Weights of a small GPT-style language model, trained from scratch on English Wikipedia.
Size: 10 layers, MLP 1728 SwiGLU.
Architecture: rotary positions, no biases in attention or MLP, untied embeddings, normalized queries and keys.
Training: a variant of Adam for these matrices, 1157M tokens, 4414 steps.
Each number is 50 + 12 x the weight over its row's rms, rounded and kept within 0 to 99. Layers, rows and columns count from 0. The size before them is the row's rms in percent of the matrix's.

# down: layer 4 MLP down (transposed), 1728x640, rms 0.0435, rows 479-493, columns 320-479
# gate: layer 4 MLP gate, 1728x640, rms 0.0447, rows 480-493, columns 320-479
# up: layer 4 MLP up, 1728x640, rms 0.0444, rows 480-493, columns 320-479
down479 103:55 29 52 51 56 48 50 61 55 64 70 59 51 32 42 44 63 58 51 47 77 53 43 49 57 52 43 56 57 31 24 72 68 48 43 62 58 61 30 72 68 34 43 39 38 55 67 50 71 41 62 62 50 54 55 58 41 65 58 51 44 58 49 36 50 48 46 55 41 47 77 45 63 60 62 55 65 35 60 58 58 41 62 37 66 55 17 45 31 36 54 56 45 53 63 60 33 48 52 40 40 67 45 65 46 32 60 51 73 67 37 53 42 42 49 42 48 63 49 40 53 35 73 48 29 51 56 45 57 45 67 48 69 53 54 57 56 42 32 39 54 57 35 56 43 67 42 27 47 56 44 59 44 53 42 43 59 40 65 53
gate480 108:38 37 61 62 50 54 71 48 57 44 32 45 58 42 25 59 49 58 45 42 51 49 49 48 44 40 29 60 64 57 36 48 45 52 39 47 45 47 57 35 51 46 35 47 65 66 62 65 54 75 50 48 54 37 49 56 59 75 46 63 42 53 44 50 52 57 48 56 60 57 78 46 63 24 25 53 41 29 46 65 47 53 33 48 47 43 42 23 47 43 65 38 44 39 55 50 45 45 26 62 56 75 27 54 44 46 59 37 25 55 50 54 63 65 74 39 40 42 42 34 44 46 52 53 65 56 56 61 60 62 54 66 59 38 65 56 52 60 43 53 44 55 56 33 63 37 33 57 19 63 65 42 50 41 61 74 40 70 45 66
up480 098:56 53 68 61 60 66 48 54 54 34 67 55 37 72 47 64 32 58 51 66 52 52 49 61 51 63 47 44 65 59 56 39 60 44 45 56 50 68 47 44 68 46 56 36 57 28 51 38 58 56 59 63 51 72 49 56 56 58 63 50 54 62 48 59 62 41 44 30 65 51 62 70 46 41 54 75 47 47 44 54 40 25 44 55 55 50 36 44 55 68 71 37 54 37 60 40 61 49 38 73 63 57 58 50 39 55 63 32 47 63 40 81 68 68 42 42 44 37 66 21 65 78 73 35 30 35 40 50 69 39 45 47 43 63 74 50 47 46 51 33 21 30 24 49 32 59 52 71 53 53 43 34 50 52 48 34 56 54 32 68
down480 099:48 63 30 63 18 34 31 55 44 46 43 24 52 56 46 52 64 38 44 43 30 43 46 50 57 48 53 44 48 51 57 51 60 44 40 31 33 48 50 54 33 55 51 40 60 42 56 42 42 46 22 68 57 57 47 38 42 25 57 44 40 30 51 66 40 45 43 56 48 45 50 60 39 54 46 49 58 64 49 61 41 57 32 64 61 55 57 69 69 39 56 53 58 50 54 39 44 46 64 46 45 46 35 38 44 49 39 69 46 36 51 51 27 48 59 58 58 26 66 54 42 45 36 66 92 55 63 44 32 59 49 57 33 43 31 38 50 63 48 72 50 57 61 49 61 35 48 49 46 52 48 69 42 50 41 39 52 52 56 40
gate481 102:40 49 37 69 60 54 56 50 67 46 45 42 40 46 50 64 67 67 38 69 34 62 51 40 54 62 40 54 36 61 25 37 42 67 48 44 75 41 55 62 50 26 61 46 82 57 37 42 31 79 46 64 65 42 58 62 57 57 23 59 42 65 58 41 64 55 47 61 39 52 35 40 69 68 55 48 29 40 41 56 49 31 52 57 57 51 62 42 63 70 56 68 40 55 55 64 44 53 56 41 62 70 74 44 54 39 67 51 57 32 51 42 29 55 62 42 59 68 42 63 68 42 58 49 48 55 53 45 60 50 63 28 42 22 60 48 65 50 40 79 19 23 66 47 48 62 39 52 61 46 45 37 53 37 57 52 46 74 54 72
up481 100:39 56 64 41 62 69 41 61 45 59 37 61 63 56 52 44 61 28 40 57 56 53 27 39 50 40 33 69 49 54 18 50 47 51 68 48 42 44 33 68 49 66 43 51 51 54 52 61 43 53 50 28 47 59 70 58 45 57 61 54 44 62 63 45 50 62 56 61 39 43 53 34 38 35 26 47 50 81 52 56 69 47 75 38 60 42 55 74 60 45 39 61 53 31 43 56 66 46 59 47 53 35 62 64 71 54 53 37 55 50 58 41 61 52 71 48 67 38 43 55 66 26 54 57 48 41 36 50 68 53 43 57 78 45 59 20 40 52 53 66 67 52 40 39 51 60 44 54 58 65 30 55 47 34 42 47 50 53 37 46
down481 100:49 50 49 46 45 47 49 42 48 24 50 38 50 31 48 26 59 50 47 48 53 37 31 75 48 58 69 45 58 53 63 50 46 63 48 35 73 74 45 38 61 43 65 69 68 57 36 64 42 62 34 44 55 33 46 40 79 43 34 53 58 57 41 54 48 67 49 45 33 75 59 53 56 51 37 66 68 53 45 26 32 58 48 49 52 54 51 57 40 48 51 69 53 77 35 50 42 70 62 45 68 41 73 32 43 46 71 55 55 39 56 41 46 51 59 21 58 53 31 54 46 61 64 51 54 35 54 65 56 73 50 47 27 47 60 40 40 62 41 55 42 61 35 50 34 45 53 58 53 62 49 40 62 52 64 61 64 52 35 47
gate482 103:50 63 53 59 44 54 53 33 55 56 53 33 33 59 40 76 46 63 39 44 60 42 66 56 35 41 35 61 59 49 24 56 49 54 53 56 38 36 68 43 66 44 45 57 30 36 54 40 60 63 48 50 45 41 39 49 39 60 54 43 65 36 46 50 62 34 16 49 54 62 66 65 47 61 36 59 54 34 28 61 55 61 49 50 37 60 60 51 55 45 50 65 49 42 56 54 39 44 42 82 48 40 51 40 48 58 53 53 50 49 27 43 52 34 64 60 42 66 43 62 72 26 44 45 41 32 48 24 54 62 64 51 48 63 43 32 37 43 64 63 38 36 43 58 54 50 46 41 42 47 46 46 50 19 45 83 52 49 44 48
up482 101:65 66 49 36 45 57 63 42 41 35 49 33 43 54 30 49 67 36 55 49 55 40 42 49 37 38 41 48 67 41 40 54 77 30 50 45 31 27 44 34 41 31 48 41 40 34 41 55 41 48 31 48 42 61 41 69 56 36 53 68 46 34 47 62 70 29 59 78 57 64 65 47 42 69 56 67 42 29 48 56 46 61 40 57 28 48 39 42 59 34 40 58 62 44 54 24 56 53 58 48 31 50 51 30 55 57 50 58 68 35 49 45 39 42 51 42 49 33 54 28 47 47 48 49 48 68 65 68 60 55 62 63 44 64 46 52 47 50 73 57 57 54 36 57 40 35 37 56 52 26 35 70 53 37 38 34 43 44 29 46
down482 096:54 41 52 38 39 50 56 55 11 46 59 41 60 50 67 67 65 62 43 43 51 64 61 52 62 38 67 50 67 42 32 54 22 37 35 54 48 26 61 57 48 31 32 56 52 62 45 49 71 49 53 50 85 43 48 61 44 38 48 47 27 52 54 62 36 51 29 34 29 55 50 83 37 50 72 68 62 40 50 48 73 51 71 53 71 34 48 37 57 48 29 64 41 62 57 44 52 47 40 73 35 69 57 47 50 53 39 56 59 61 40 30 40 56 68 32 32 57 79 52 41 54 40 30 74 40 51 53 46 32 57 50 45 57 61 40 41 56 54 68 50 48 56 41 52 52 57 56 54 47 37 64 47 49 38 25 46 51 48 42
gate483 104:58 68 43 37 66 74 57 52 49 69 43 47 51 71 58 64 57 49 53 51 52 36 29 69 36 66 52 44 74 38 40 58 57 57 48 43 42 36 65 42 58 69 43 38 66 52 43 56 42 50 40 50 69 60 46 57 43 33 58 32 56 53 30 34 45 64 51 57 55 63 52 57 56 58 47 63 32 73 64 51 40 51 48 54 37 68 47 46 24 56 39 51 61 16 43 64 63 53 45 50 63 54 61 54 49 36 38 22 49 47 56 43 48 57 47 29 36 27 48 38 38 62 54 50 45 62 59 52 31 51 57 83 61 59 62 45 78 39 58 24 54 51 52 76 37 38 28 52 44 59 60 65 43 56 66 44 52 56 39 66
up483 101:68 54 57 60 71 65 55 41 64 59 59 69 45 36 45 68 37 61 56 71 54 52 21 54 43 44 58 56 50 55 57 58 64 33 44 44 39 37 50 57 58 59 57 38 63 58 55 58 48 62 55 54 51 37 59 43 60 36 58 46 57 70 34 46 57 37 45 69 51 57 37 71 42 79 54 39 49 66 34 36 60 36 40 62 42 34 43 42 47 53 35 53 40 30 49 36 43 66 55 68 55 36 69 65 52 59 53 47 49 26 40 33 41 61 46 58 57 44 46 42 68 22 58 53 47 62 46 43 40 61 45 52 40 46 63 48 65 37 57 41 54 44 65 33 44 51 51 56 40 49 41 66 37 44 39 65 58 66 34 48
down483 098:50 46 43 57 48 28 71 50 55 55 38 72 52 54 64 35 60 44 63 49 39 62 41 47 50 44 50 31 53 51 60 28 38 42 41 57 36 44 57 29 56 64 57 43 62 41 62 39 24 38 57 58 44 37 53 46 52 46 52 50 33 58 29 38 41 44 28 40 42 37 59 55 49 44 31 31 62 36 67 46 55 46 50 33 42 42 61 47 52 27 52 40 62 41 43 48 63 32 53 43 26 40 63 42 55 41 33 65 48 63 38 59 29 36 48 37 52 61 75 49 17 73 53 51 66 39 61 35 45 48 56 47 55 37 45 51 55 38 53 46 47 73 46 72 53 58 46 57 21 33 54 40 38 19 39 71 50 43 61 54
gate484 101:62 34 52 39 40 51 35 45 68 41 54 34 43 44 36 65 55 61 64 68 50 37 29 39 35 64 55 55 47 35 51 47 65 53 66 65 57 39 44 57 34 34 42 34 50 51 45 40 59 60 62 56 30 50 59 53 61 50 59 53 61 61 48 51 49 40 37 55 35 45 47 50 49 56 66 44 24 33 57 58 59 65 51 46 45 56 46 41 65 40 46 38 47 47 53 56 58 30 53 52 39 49 67 39 55 66 35 49 29 43 45 38 61 67 50 59 48 44 41 37 45 64 34 74 53 53 47 33 43 64 23 67 49 45 64 49 40 40 46 59 49 53 51 50 43 54 53 51 71 32 61 58 45 42 56 52 43 44 60 45
up484 107:54 55 49 61 70 35 49 63 46 43 52 39 54 51 43 57 48 61 59 54 46 45 51 53 54 46 62 52 51 57 68 59 59 55 55 38 43 67 71 40 42 46 55 53 40 37 34 46 47 30 23 57 53 59 62 53 47 64 46 42 57 56 46 63 42 34 67 54 60 57 37 55 52 51 42 51 66 66 50 46 11 38 39 56 24 49 51 67 41 46 44 58 38 73 41 46 39 45 32 43 70 53 63 31 54 68 60 30 68 68 70 63 53 54 43 53 55 50 34 51 70 38 41 67 44 51 30 62 55 42 38 51 37 58 47 59 62 56 64 55 58 44 46 38 50 29 49 64 49 53 54 47 52 52 54 67 68 33 49 60
down484 105:48 64 72 84 53 52 38 28 37 50 48 34 64 39 43 52 20 66 63 53 59 37 53 50 41 58 52 52 67 58 59 41 43 39 42 40 62 56 55 36 61 36 77 54 55 49 50 51 47 46 36 45 38 48 47 64 62 50 45 60 63 29 62 52 62 40 48 46 74 56 44 53 53 52 62 49 63 54 63 55 20 41 60 66 44 51 28 63 44 29 75 45 44 49 66 37 57 47 65 60 54 52 67 42 64 45 42 41 25 64 48 50 33 56 42 50 48 47 44 51 59 48 50 34 63 27 62 52 55 52 44 59 37 48 75 30 52 53 31 54 60 47 40 59 56 32 68 89 48 68 42 36 61 48 49 58 44 39 52 51
gate485 099:40 41 41 58 76 27 56 38 29 62 55 47 36 38 57 57 28 62 65 37 56 62 61 37 32 51 46 68 53 53 58 58 60 64 41 62 50 50 69 42 39 34 49 55 22 25 49 34 40 40 58 35 48 40 33 49 70 58 30 46 51 39 35 42 51 49 55 28 43 59 45 24 52 31 49 37 28 42 79 53 44 53 49 49 51 45 52 50 56 35 56 29 56 43 51 44 61 62 46 65 62 42 38 42 43 33 57 67 50 52 55 54 57 50 52 53 35 51 65 58 65 61 46 62 70 42 51 75 35 50 34 40 45 39 49 38 72 60 32 54 55 46 34 45 48 38 25 57 47 48 75 68 35 50 24 32 34 37 65 41
up485 100:34 36 60 53 42 66 62 52 35 48 29 42 57 28 54 48 56 30 58 51 54 67 50 44 50 57 39 62 59 46 63 41 63 61 38 65 48 26 72 58 52 48 46 42 39 63 41 43 28 43 42 32 49 66 49 56 36 54 42 39 44 56 46 52 46 49 45 47 47 49 43 47 33 51 46 52 58 21 55 38 46 59 47 41 81 63 61 50 42 42 50 45 55 61 37 31 54 72 43 34 44 58 39 65 53 50 24 47 34 28 55 48 68 36 71 64 63 56 60 52 51 43 53 59 51 43 48 46 52 55 43 52 48 25 46 53 55 75 24 34 52 40 41 53 56 40 42 58 35 48 39 53 44 72 54 32 41 21 59 37
down485 099:37 64 45 49 65 46 39 44 63 45 55 33 59 38 56 36 34 60 42 39 41 59 47 42 47 69 59 46 53 54 56 61 47 32 52 43 49 48 50 39 55 32 55 55 61 47 49 86 55 69 44 36 59 40 29 67 48 48 49 55 65 50 62 40 50 47 64 55 34 47 31 37 68 49 49 49 52 27 69 33 44 48 29 51 46 56 35 58 56 70 47 62 37 56 46 60 48 56 46 59 66 52 67 33 57 43 50 47 63 63 30 47 43 61 52 42 53 56 44 31 25 51 40 57 84 39 56 67 34 42 40 56 67 38 46 45 47 58 46 45 53 66 52 63 53 26 45 44 62 44 42 49 70 33 53 38 33 31 46 38
gate486 100:55 46 68 51 62 70 36 62 51 51 60 61 26 67 54 47 37 45 60 45 31 46 59 52 59 43 67 43 40 51 56 72 38 57 56 50 41 28 37 34 48 60 51 75 36 58 38 67 55 48 54 64 47 58 52 43 50 47 48 58 68 54 53 28 46 40 39 63 51 58 22 41 37 48 50 69 66 37 47 63 56 48 72 59 47 43 52 63 44 48 56 50 48 46 46 53 64 61 59 48 51 43 53 60 58 52 49 43 51 44 26 27 67 34 49 59 63 44 44 50 40 56 54 61 60 44 66 58 65 62 45 60 55 46 54 57 54 54 50 31 50 67 68 41 21 49 58 57 34 58 54 67 55 58 33 43 52 42 37 49
up486 098:73 66 56 54 46 52 56 43 52 44 49 71 52 31 71 37 54 43 56 52 51 60 52 49 37 64 48 42 56 33 53 61 53 43 40 32 41 67 49 47 54 39 73 50 53 52 62 39 50 45 64 37 48 49 60 54 62 61 42 39 51 53 56 46 38 34 42 67 57 54 69 60 57 48 47 43 43 52 43 46 49 35 65 43 43 43 63 67 42 54 64 38 55 66 46 52 38 57 54 79 54 27 39 54 45 65 63 58 27 43 45 68 39 55 71 77 71 29 39 24 47 56 45 61 52 49 50 53 49 31 44 23 40 29 38 65 67 35 47 60 61 50 35 67 57 25 69 49 56 40 58 34 46 66 42 41 72 37 59 48
down486 098:55 62 55 47 41 54 79 65 36 64 45 50 39 43 45 69 67 58 58 34 50 42 27 54 64 44 53 39 51 67 57 43 52 48 44 53 31 60 55 35 41 23 53 36 60 40 61 74 65 48 38 71 64 47 53 52 48 39 51 53 51 47 57 64 59 51 54 56 46 51 59 63 62 29 45 43 23 50 42 47 61 35 77 51 51 65 41 53 43 34 45 49 48 50 53 67 38 51 09 61 41 39 66 39 48 33 41 42 49 90 59 62 50 53 50 47 70 66 46 53 47 67 33 61 09 44 55 47 62 35 46 50 28 58 55 33 48 38 41 46 73 61 38 46 62 57 22 52 68 42 49 23 43 55 47 58 45 50 62 46
gate487 099:55 56 38 53 39 68 16 61 63 50 32 57 51 48 41 45 24 42 46 36 39 58 56 63 40 31 49 74 52 32 51 45 49 46 70 58 39 65 45 37 45 60 69 25 61 45 73 53 34 70 42 59 47 28 69 69 39 56 47 32 50 58 47 63 49 42 35 52 51 50 57 69 43 47 40 58 33 61 36 62 66 43 33 43 44 56 46 46 70 55 79 59 88 29 40 45 36 61 51 56 49 50 60 60 58 67 39 42 48 35 21 47 40 49 49 44 59 45 44 38 48 46 54 57 49 32 47 49 63 32 61 76 44 80 46 45 65 39 67 49 63 59 54 42 40 37 52 49 62 57 38 54 65 40 60 47 50 54 33 44
up487 099:55 58 55 45 59 67 70 48 45 27 63 36 43 53 54 52 46 33 65 61 43 34 47 46 67 32 41 54 31 58 72 41 49 40 55 56 65 41 45 63 44 69 53 51 40 49 60 29 44 49 49 52 45 43 59 52 60 60 32 49 55 50 65 30 39 56 59 48 54 59 44 67 50 44 44 38 36 54 52 44 76 49 52 48 63 49 56 54 42 39 43 46 36 61 34 58 52 60 54 33 47 46 53 38 34 43 42 53 71 43 78 49 46 33 66 54 13 66 55 62 27 42 49 50 56 34 32 64 48 59 37 45 41 47 40 25 50 45 63 81 63 72 55 46 45 54 34 55 59 65 54 50 29 51 35 54 42 38 74 48
down487 099:57 70 46 65 48 51 56 68 62 44 13 52 48 47 50 60 53 28 58 32 28 63 47 47 36 26 52 60 56 24 47 39 39 43 65 45 27 43 61 21 50 48 60 39 50 50 60 45 42 62 43 53 46 26 46 38 33 36 52 32 59 30 44 49 52 37 48 39 51 66 50 61 44 43 30 49 36 66 46 57 55 72 61 41 59 50 59 46 68 26 67 58 74 56 46 33 39 56 55 29 59 43 67 58 58 52 54 26 45 13 64 38 51 43 51 53 49 50 49 36 40 31 45 46 45 28 55 45 62 37 65 73 27 54 40 37 62 59 56 57 53 61 51 45 36 37 61 46 66 33 41 38 60 53 40 38 51 45 49 67
gate488 090:59 38 54 30 50 50 44 58 65 67 46 39 42 41 46 69 64 58 55 50 53 29 39 62 49 70 33 40 59 34 44 29 33 36 74 75 36 29 33 58 67 80 37 45 36 40 57 58 62 61 44 45 43 42 55 63 72 67 57 39 68 45 42 34 56 36 53 30 45 49 56 51 66 42 66 49 44 49 46 57 47 58 46 51 47 55 75 52 63 46 58 58 55 31 56 57 48 58 56 36 66 62 64 44 55 54 43 57 55 60 40 48 51 58 19 61 36 50 45 52 44 78 68 46 27 62 42 72 35 72 50 56 57 51 58 51 52 63 32 74 51 54 52 48 49 53 45 42 75 69 50 72 27 38 61 54 53 37 36 20
up488 097:50 46 36 59 62 46 38 31 36 43 48 61 25 51 49 38 38 60 60 61 36 59 42 45 71 48 67 48 48 65 60 46 51 40 54 27 40 41 69 49 52 55 67 66 52 36 51 46 42 45 37 35 44 50 61 23 49 18 57 31 59 44 60 61 41 55 56 39 30 65 33 87 36 61 59 63 58 61 43 27 49 47 67 85 53 41 50 48 57 62 51 72 30 53 46 26 33 37 64 55 45 28 50 43 50 41 53 48 48 40 35 31 58 40 60 64 43 79 49 58 77 47 37 53 50 41 49 73 56 43 55 29 67 44 54 31 66 45 59 45 40 42 43 58 55 65 46 52 33 61 70 55 46 40 48 39 39 66 67 52
down488 106:71 55 38 50 38 61 47 40 50 57 50 34 44 63 21 48 36 58 61 54 35 63 34 35 37 49 61 43 51 41 57 41 40 66 66 53 64 30 61 45 58 44 57 57 29 36 56 67 44 54 45 33 45 64 55 51 83 33 44 60 83 51 33 68 36 40 65 24 59 54 35 60 52 52 62 52 43 54 48 54 38 61 58 45 47 43 47 49 52 50 53 87 28 34 54 55 62 64 65 41 52 38 27 51 49 49 50 42 54 38 33 40 56 47 50 51 48 80 35 37 61 70 52 54 58 68 36 51 54 40 42 48 55 59 50 42 42 49 32 70 45 57 54 58 60 57 57 38 44 74 75 58 41 41 58 46 40 65 49 22
gate489 094:39 48 43 15 65 62 36 53 46 53 51 22 30 37 29 45 22 47 58 69 49 55 59 43 53 68 37 40 48 56 57 45 61 34 61 40 47 40 40 48 42 31 71 38 65 37 31 62 43 50 54 54 24 51 67 57 53 42 56 45 60 47 63 43 49 47 89 38 48 56 37 63 52 57 37 61 50 54 65 39 47 51 50 55 47 86 52 27 52 56 33 20 62 40 66 23 55 59 59 54 77 57 39 51 74 44 47 43 44 56 30 61 50 64 37 65 43 60 38 50 59 49 42 61 38 50 52 47 47 41 45 54 31 61 30 54 48 44 54 79 68 63 48 66 46 40 39 49 62 65 59 41 60 44 45 43 57 43 45 28
up489 098:38 46 64 60 45 42 64 38 66 46 42 64 55 69 63 50 59 64 43 56 58 47 32 32 32 07 41 39 57 40 43 32 52 62 48 55 42 52 34 50 48 62 26 53 28 48 38 63 52 68 51 78 47 53 52 55 53 46 51 46 44 72 59 47 78 30 46 24 41 59 63 75 57 50 57 60 70 43 56 57 48 62 38 50 49 35 56 48 39 47 58 55 51 59 30 58 46 51 45 54 57 48 72 50 40 50 43 38 43 68 44 34 64 63 50 41 59 28 44 37 54 37 60 46 56 60 42 58 63 58 42 47 59 30 69 51 39 61 52 41 41 28 57 52 58 73 50 54 35 39 54 60 46 50 63 55 59 37 59 62
down489 090:45 59 53 61 95 38 43 63 57 49 50 38 33 56 51 36 48 58 56 51 16 53 51 53 48 44 51 33 36 54 63 56 42 73 57 39 47 56 38 52 47 43 69 67 46 37 36 60 34 57 54 75 40 27 50 29 55 25 42 43 60 37 54 57 56 43 47 71 59 43 50 57 49 47 65 63 36 59 46 45 39 40 35 53 39 33 42 63 63 41 26 45 59 40 48 42 62 57 51 43 73 31 63 48 40 55 34 47 53 59 46 52 54 42 38 55 55 59 25 69 48 70 46 38 00 41 57 54 44 59 52 55 59 40 52 51 56 62 47 58 76 58 57 58 36 79 42 52 57 63 49 49 71 66 60 45 63 59 60 37
gate490 105:55 71 49 66 46 54 45 55 58 76 58 33 52 66 52 51 57 31 69 51 45 44 57 43 45 46 63 52 48 27 43 37 65 36 37 58 62 24 75 57 58 45 57 31 71 47 40 50 41 60 58 22 71 55 56 55 48 42 36 33 44 49 56 32 38 38 63 44 35 55 49 52 61 57 61 52 43 53 61 53 66 81 63 47 57 35 61 53 35 41 44 73 51 38 33 40 52 42 68 42 35 54 55 19 51 35 54 52 38 38 45 44 34 58 51 34 63 34 53 63 29 51 59 36 52 39 74 38 34 59 46 37 47 35 61 49 38 57 48 46 35 58 60 69 53 55 58 53 35 43 58 51 55 35 41 56 27 45 62 47
up490 103:63 54 30 57 40 52 51 71 67 55 72 20 52 30 58 45 70 33 60 51 46 64 51 51 27 35 56 21 35 40 73 48 46 48 48 51 58 40 74 44 74 39 46 61 42 63 52 80 45 63 45 38 45 46 60 47 47 39 39 33 54 41 32 56 51 37 37 48 66 43 61 50 65 54 69 39 34 65 35 44 39 49 63 52 52 51 59 65 44 59 40 63 45 41 51 54 58 24 47 57 53 30 56 36 47 58 74 38 49 64 32 59 39 45 45 46 60 65 66 72 55 55 59 51 61 53 56 53 29 47 60 36 39 49 40 42 47 55 48 61 43 50 68 62 64 38 35 58 53 41 62 43 44 53 69 80 66 41 40 25
down490 104:43 31 52 47 40 47 59 53 39 46 49 43 41 33 42 50 45 54 55 44 56 65 46 44 49 66 54 41 57 44 24 42 36 69 57 58 55 55 56 33 38 55 45 53 48 63 66 66 39 61 61 20 62 63 45 35 38 35 27 37 50 75 47 58 51 74 25 53 49 32 58 66 48 45 15 45 39 37 42 60 59 55 37 30 43 48 43 51 47 60 40 32 55 53 56 43 70 60 55 45 38 32 66 53 65 62 61 53 58 68 46 60 66 60 58 29 44 68 57 56 67 74 40 56 24 48 54 46 37 59 60 45 61 42 68 46 36 56 56 53 35 61 66 39 35 43 65 65 45 61 66 52 34 61 54 58 31 54 33 15
gate491 101:58 57 40 39 52 59 53 35 44 55 55 52 62 44 56 41 50 48 44 67 47 63 50 58 48 69 46 48 32 51 47 45 57 46 60 31 24 60 50 50 51 64 42 39 54 53 49 48 36 60 49 58 63 44 49 60 39 41 57 38 43 57 39 57 58 43 62 38 28 56 55 62 70 50 75 39 26 55 50 33 66 62 41 40 52 43 65 33 53 41 45 51 43 30 40 41 33 42 33 45 57 27 56 29 36 43 31 48 58 33 65 62 72 65 56 74 46 48 31 46 57 26 37 46 67 58 49 42 47 34 44 30 38 75 27 61 46 53 53 36 76 31 50 60 62 30 52 62 57 81 35 55 72 76 61 55 34 52 45 46
up491 099:56 46 60 48 56 44 45 43 65 60 45 52 44 65 50 40 62 34 56 30 65 40 55 46 52 77 61 54 43 37 54 36 57 57 50 48 61 44 51 59 69 51 46 42 44 50 66 27 49 41 47 28 45 75 68 45 24 33 46 54 51 46 53 54 66 40 42 51 47 48 49 59 45 27 43 56 61 54 46 57 51 62 85 46 59 62 45 66 52 58 38 48 55 29 44 62 71 58 46 49 50 32 44 45 65 70 77 65 48 50 53 45 56 25 66 42 54 49 61 47 47 80 50 64 35 56 47 60 35 57 90 50 71 43 33 49 38 46 53 58 33 64 34 61 40 60 59 59 35 40 72 41 32 15 44 63 44 36 53 31
down491 095:41 61 39 50 50 38 54 53 50 44 49 49 58 48 55 77 46 63 42 62 28 55 44 78 56 61 63 46 55 46 62 49 38 38 65 35 35 61 74 61 32 50 36 54 46 57 30 63 37 55 57 61 51 55 57 60 59 40 37 38 59 35 60 40 35 53 58 51 44 45 43 47 48 45 70 42 45 74 49 40 39 38 41 52 64 55 50 43 48 52 36 63 34 47 50 35 36 44 35 43 51 70 41 59 25 55 45 50 70 36 59 31 61 53 44 61 49 46 30 58 67 43 41 38 82 45 48 40 47 21 37 32 19 53 33 56 27 50 49 46 55 50 60 46 43 60 43 57 49 70 48 46 67 71 53 40 42 60 33 56
gate492 096:36 52 74 44 58 48 52 50 35 51 53 60 41 56 57 43 56 43 57 67 58 46 39 57 42 59 37 37 48 42 68 50 53 64 80 59 31 37 42 25 53 31 45 38 43 44 46 64 49 58 22 36 56 36 50 52 46 59 32 81 53 46 48 40 71 46 68 25 46 62 42 54 51 52 45 64 68 54 68 60 58 46 59 55 62 35 73 46 57 46 46 58 46 62 62 71 52 54 56 69 73 43 74 37 43 41 56 38 72 47 47 33 34 38 50 57 58 43 64 43 60 61 56 61 71 50 49 51 30 46 58 43 70 51 38 53 68 66 52 65 57 27 62 44 57 53 49 37 59 48 54 60 83 59 83 50 74 41 29 58
up492 094:55 60 49 33 46 46 43 51 54 59 53 39 53 49 43 46 44 49 51 52 59 62 43 54 46 39 60 56 35 18 34 51 34 41 51 40 40 44 48 53 44 33 60 39 39 47 37 55 57 45 29 39 44 78 59 47 58 49 36 45 58 32 27 36 56 42 55 59 60 36 57 73 61 51 71 28 53 60 51 64 59 70 58 45 54 42 40 70 50 68 57 47 70 48 40 41 56 34 67 72 56 42 36 48 14 42 42 70 43 43 66 43 36 63 22 46 44 39 55 50 63 80 55 50 54 50 44 60 43 55 56 60 54 56 43 62 72 50 57 61 49 56 64 62 42 43 59 64 52 59 66 72 36 44 62 56 60 24 55 45
down492 097:55 46 59 50 44 57 62 37 53 45 65 61 45 64 53 40 62 45 48 37 49 52 54 55 52 39 53 55 57 69 60 33 51 40 53 62 59 49 42 35 51 67 62 42 42 56 44 42 59 57 68 62 61 39 56 46 44 60 46 59 51 39 40 41 43 42 57 79 52 47 59 43 31 43 50 54 56 40 30 55 57 43 52 42 43 44 32 32 40 23 41 54 44 34 67 48 66 60 59 49 52 38 70 49 54 45 35 46 56 47 51 30 67 21 59 61 44 45 53 33 50 10 47 38 70 45 50 50 73 31 48 40 31 36 46 35 44 52 56 40 60 52 23 40 55 47 47 56 46 59 28 49 57 48 35 48 32 51 46 46
gate493 099:34 36 35 58 60 48 54 53 43 45 81 69 55 56 14 30 30 56 58 58 52 40 51 60 63 37 49 55 49 46 62 48 50 33 58 32 57 37 67 62 52 44 51 73 57 51 54 62 62 51 37 45 67 32 58 80 44 44 66 63 41 35 43 53 47 51 53 44 48 45 48 47 41 48 51 65 36 35 75 56 48 53 30 63 38 47 64 42 41 44 58 59 36 48 64 53 38 43 76 44 47 45 63 42 59 78 61 45 52 66 87 19 65 48 80 52 60 62 37 37 73 58 70 46 28 64 59 64 49 70 60 52 60 53 46 62 44 52 45 42 55 46 32 56 50 63 62 67 53 32 77 41 43 34 60 39 45 53 56 52
up493 098:71 47 52 59 45 69 43 51 78 50 38 36 35 46 60 34 52 52 54 51 68 45 71 30 41 53 72 47 52 46 66 62 64 39 54 42 59 47 51 48 56 57 58 55 64 44 32 39 48 58 54 40 56 58 47 40 38 28 48 44 55 69 70 28 51 62 49 52 50 48 32 49 46 49 49 35 38 55 38 42 66 46 57 50 35 43 60 43 64 50 54 44 61 42 36 55 63 45 66 74 40 37 57 32 40 70 55 53 50 38 61 62 48 61 41 48 43 63 43 61 46 56 52 44 60 49 26 49 50 55 35 44 62 64 49 71 58 50 33 72 65 47 47 52 58 48 53 52 21 42 35 71 54 68 44 77 43 63 51 25
down493 098:59 66 62 51 41 52 46 53 49 62 68 39 59 62 54 21 54 82 28 64 65 37 42 60 73 48 63 63 53 52 40 61 49 50 36 53 16 49 54 53 50 42 37 35 53 38 39 50 62 52 56 31 49 49 56 51 63 37 45 49 58 30 46 43 60 31 54 46 43 53 73 44 52 51 45 54 57 63 50 49 44 36 62 30 49 61 34 42 58 42 44 57 40 65 47 45 41 40 28 56 54 78 73 59 45 46 34 31 53 33 39 56 53 64 77 37 59 56 58 59 37 47 93 58 37 54 54 40 54 39 40 50 45 33 52 51 36 48 42 59 66 57 47 47 44 64 47 72 56 68 67 41 55 31 54 63 45 49 42 65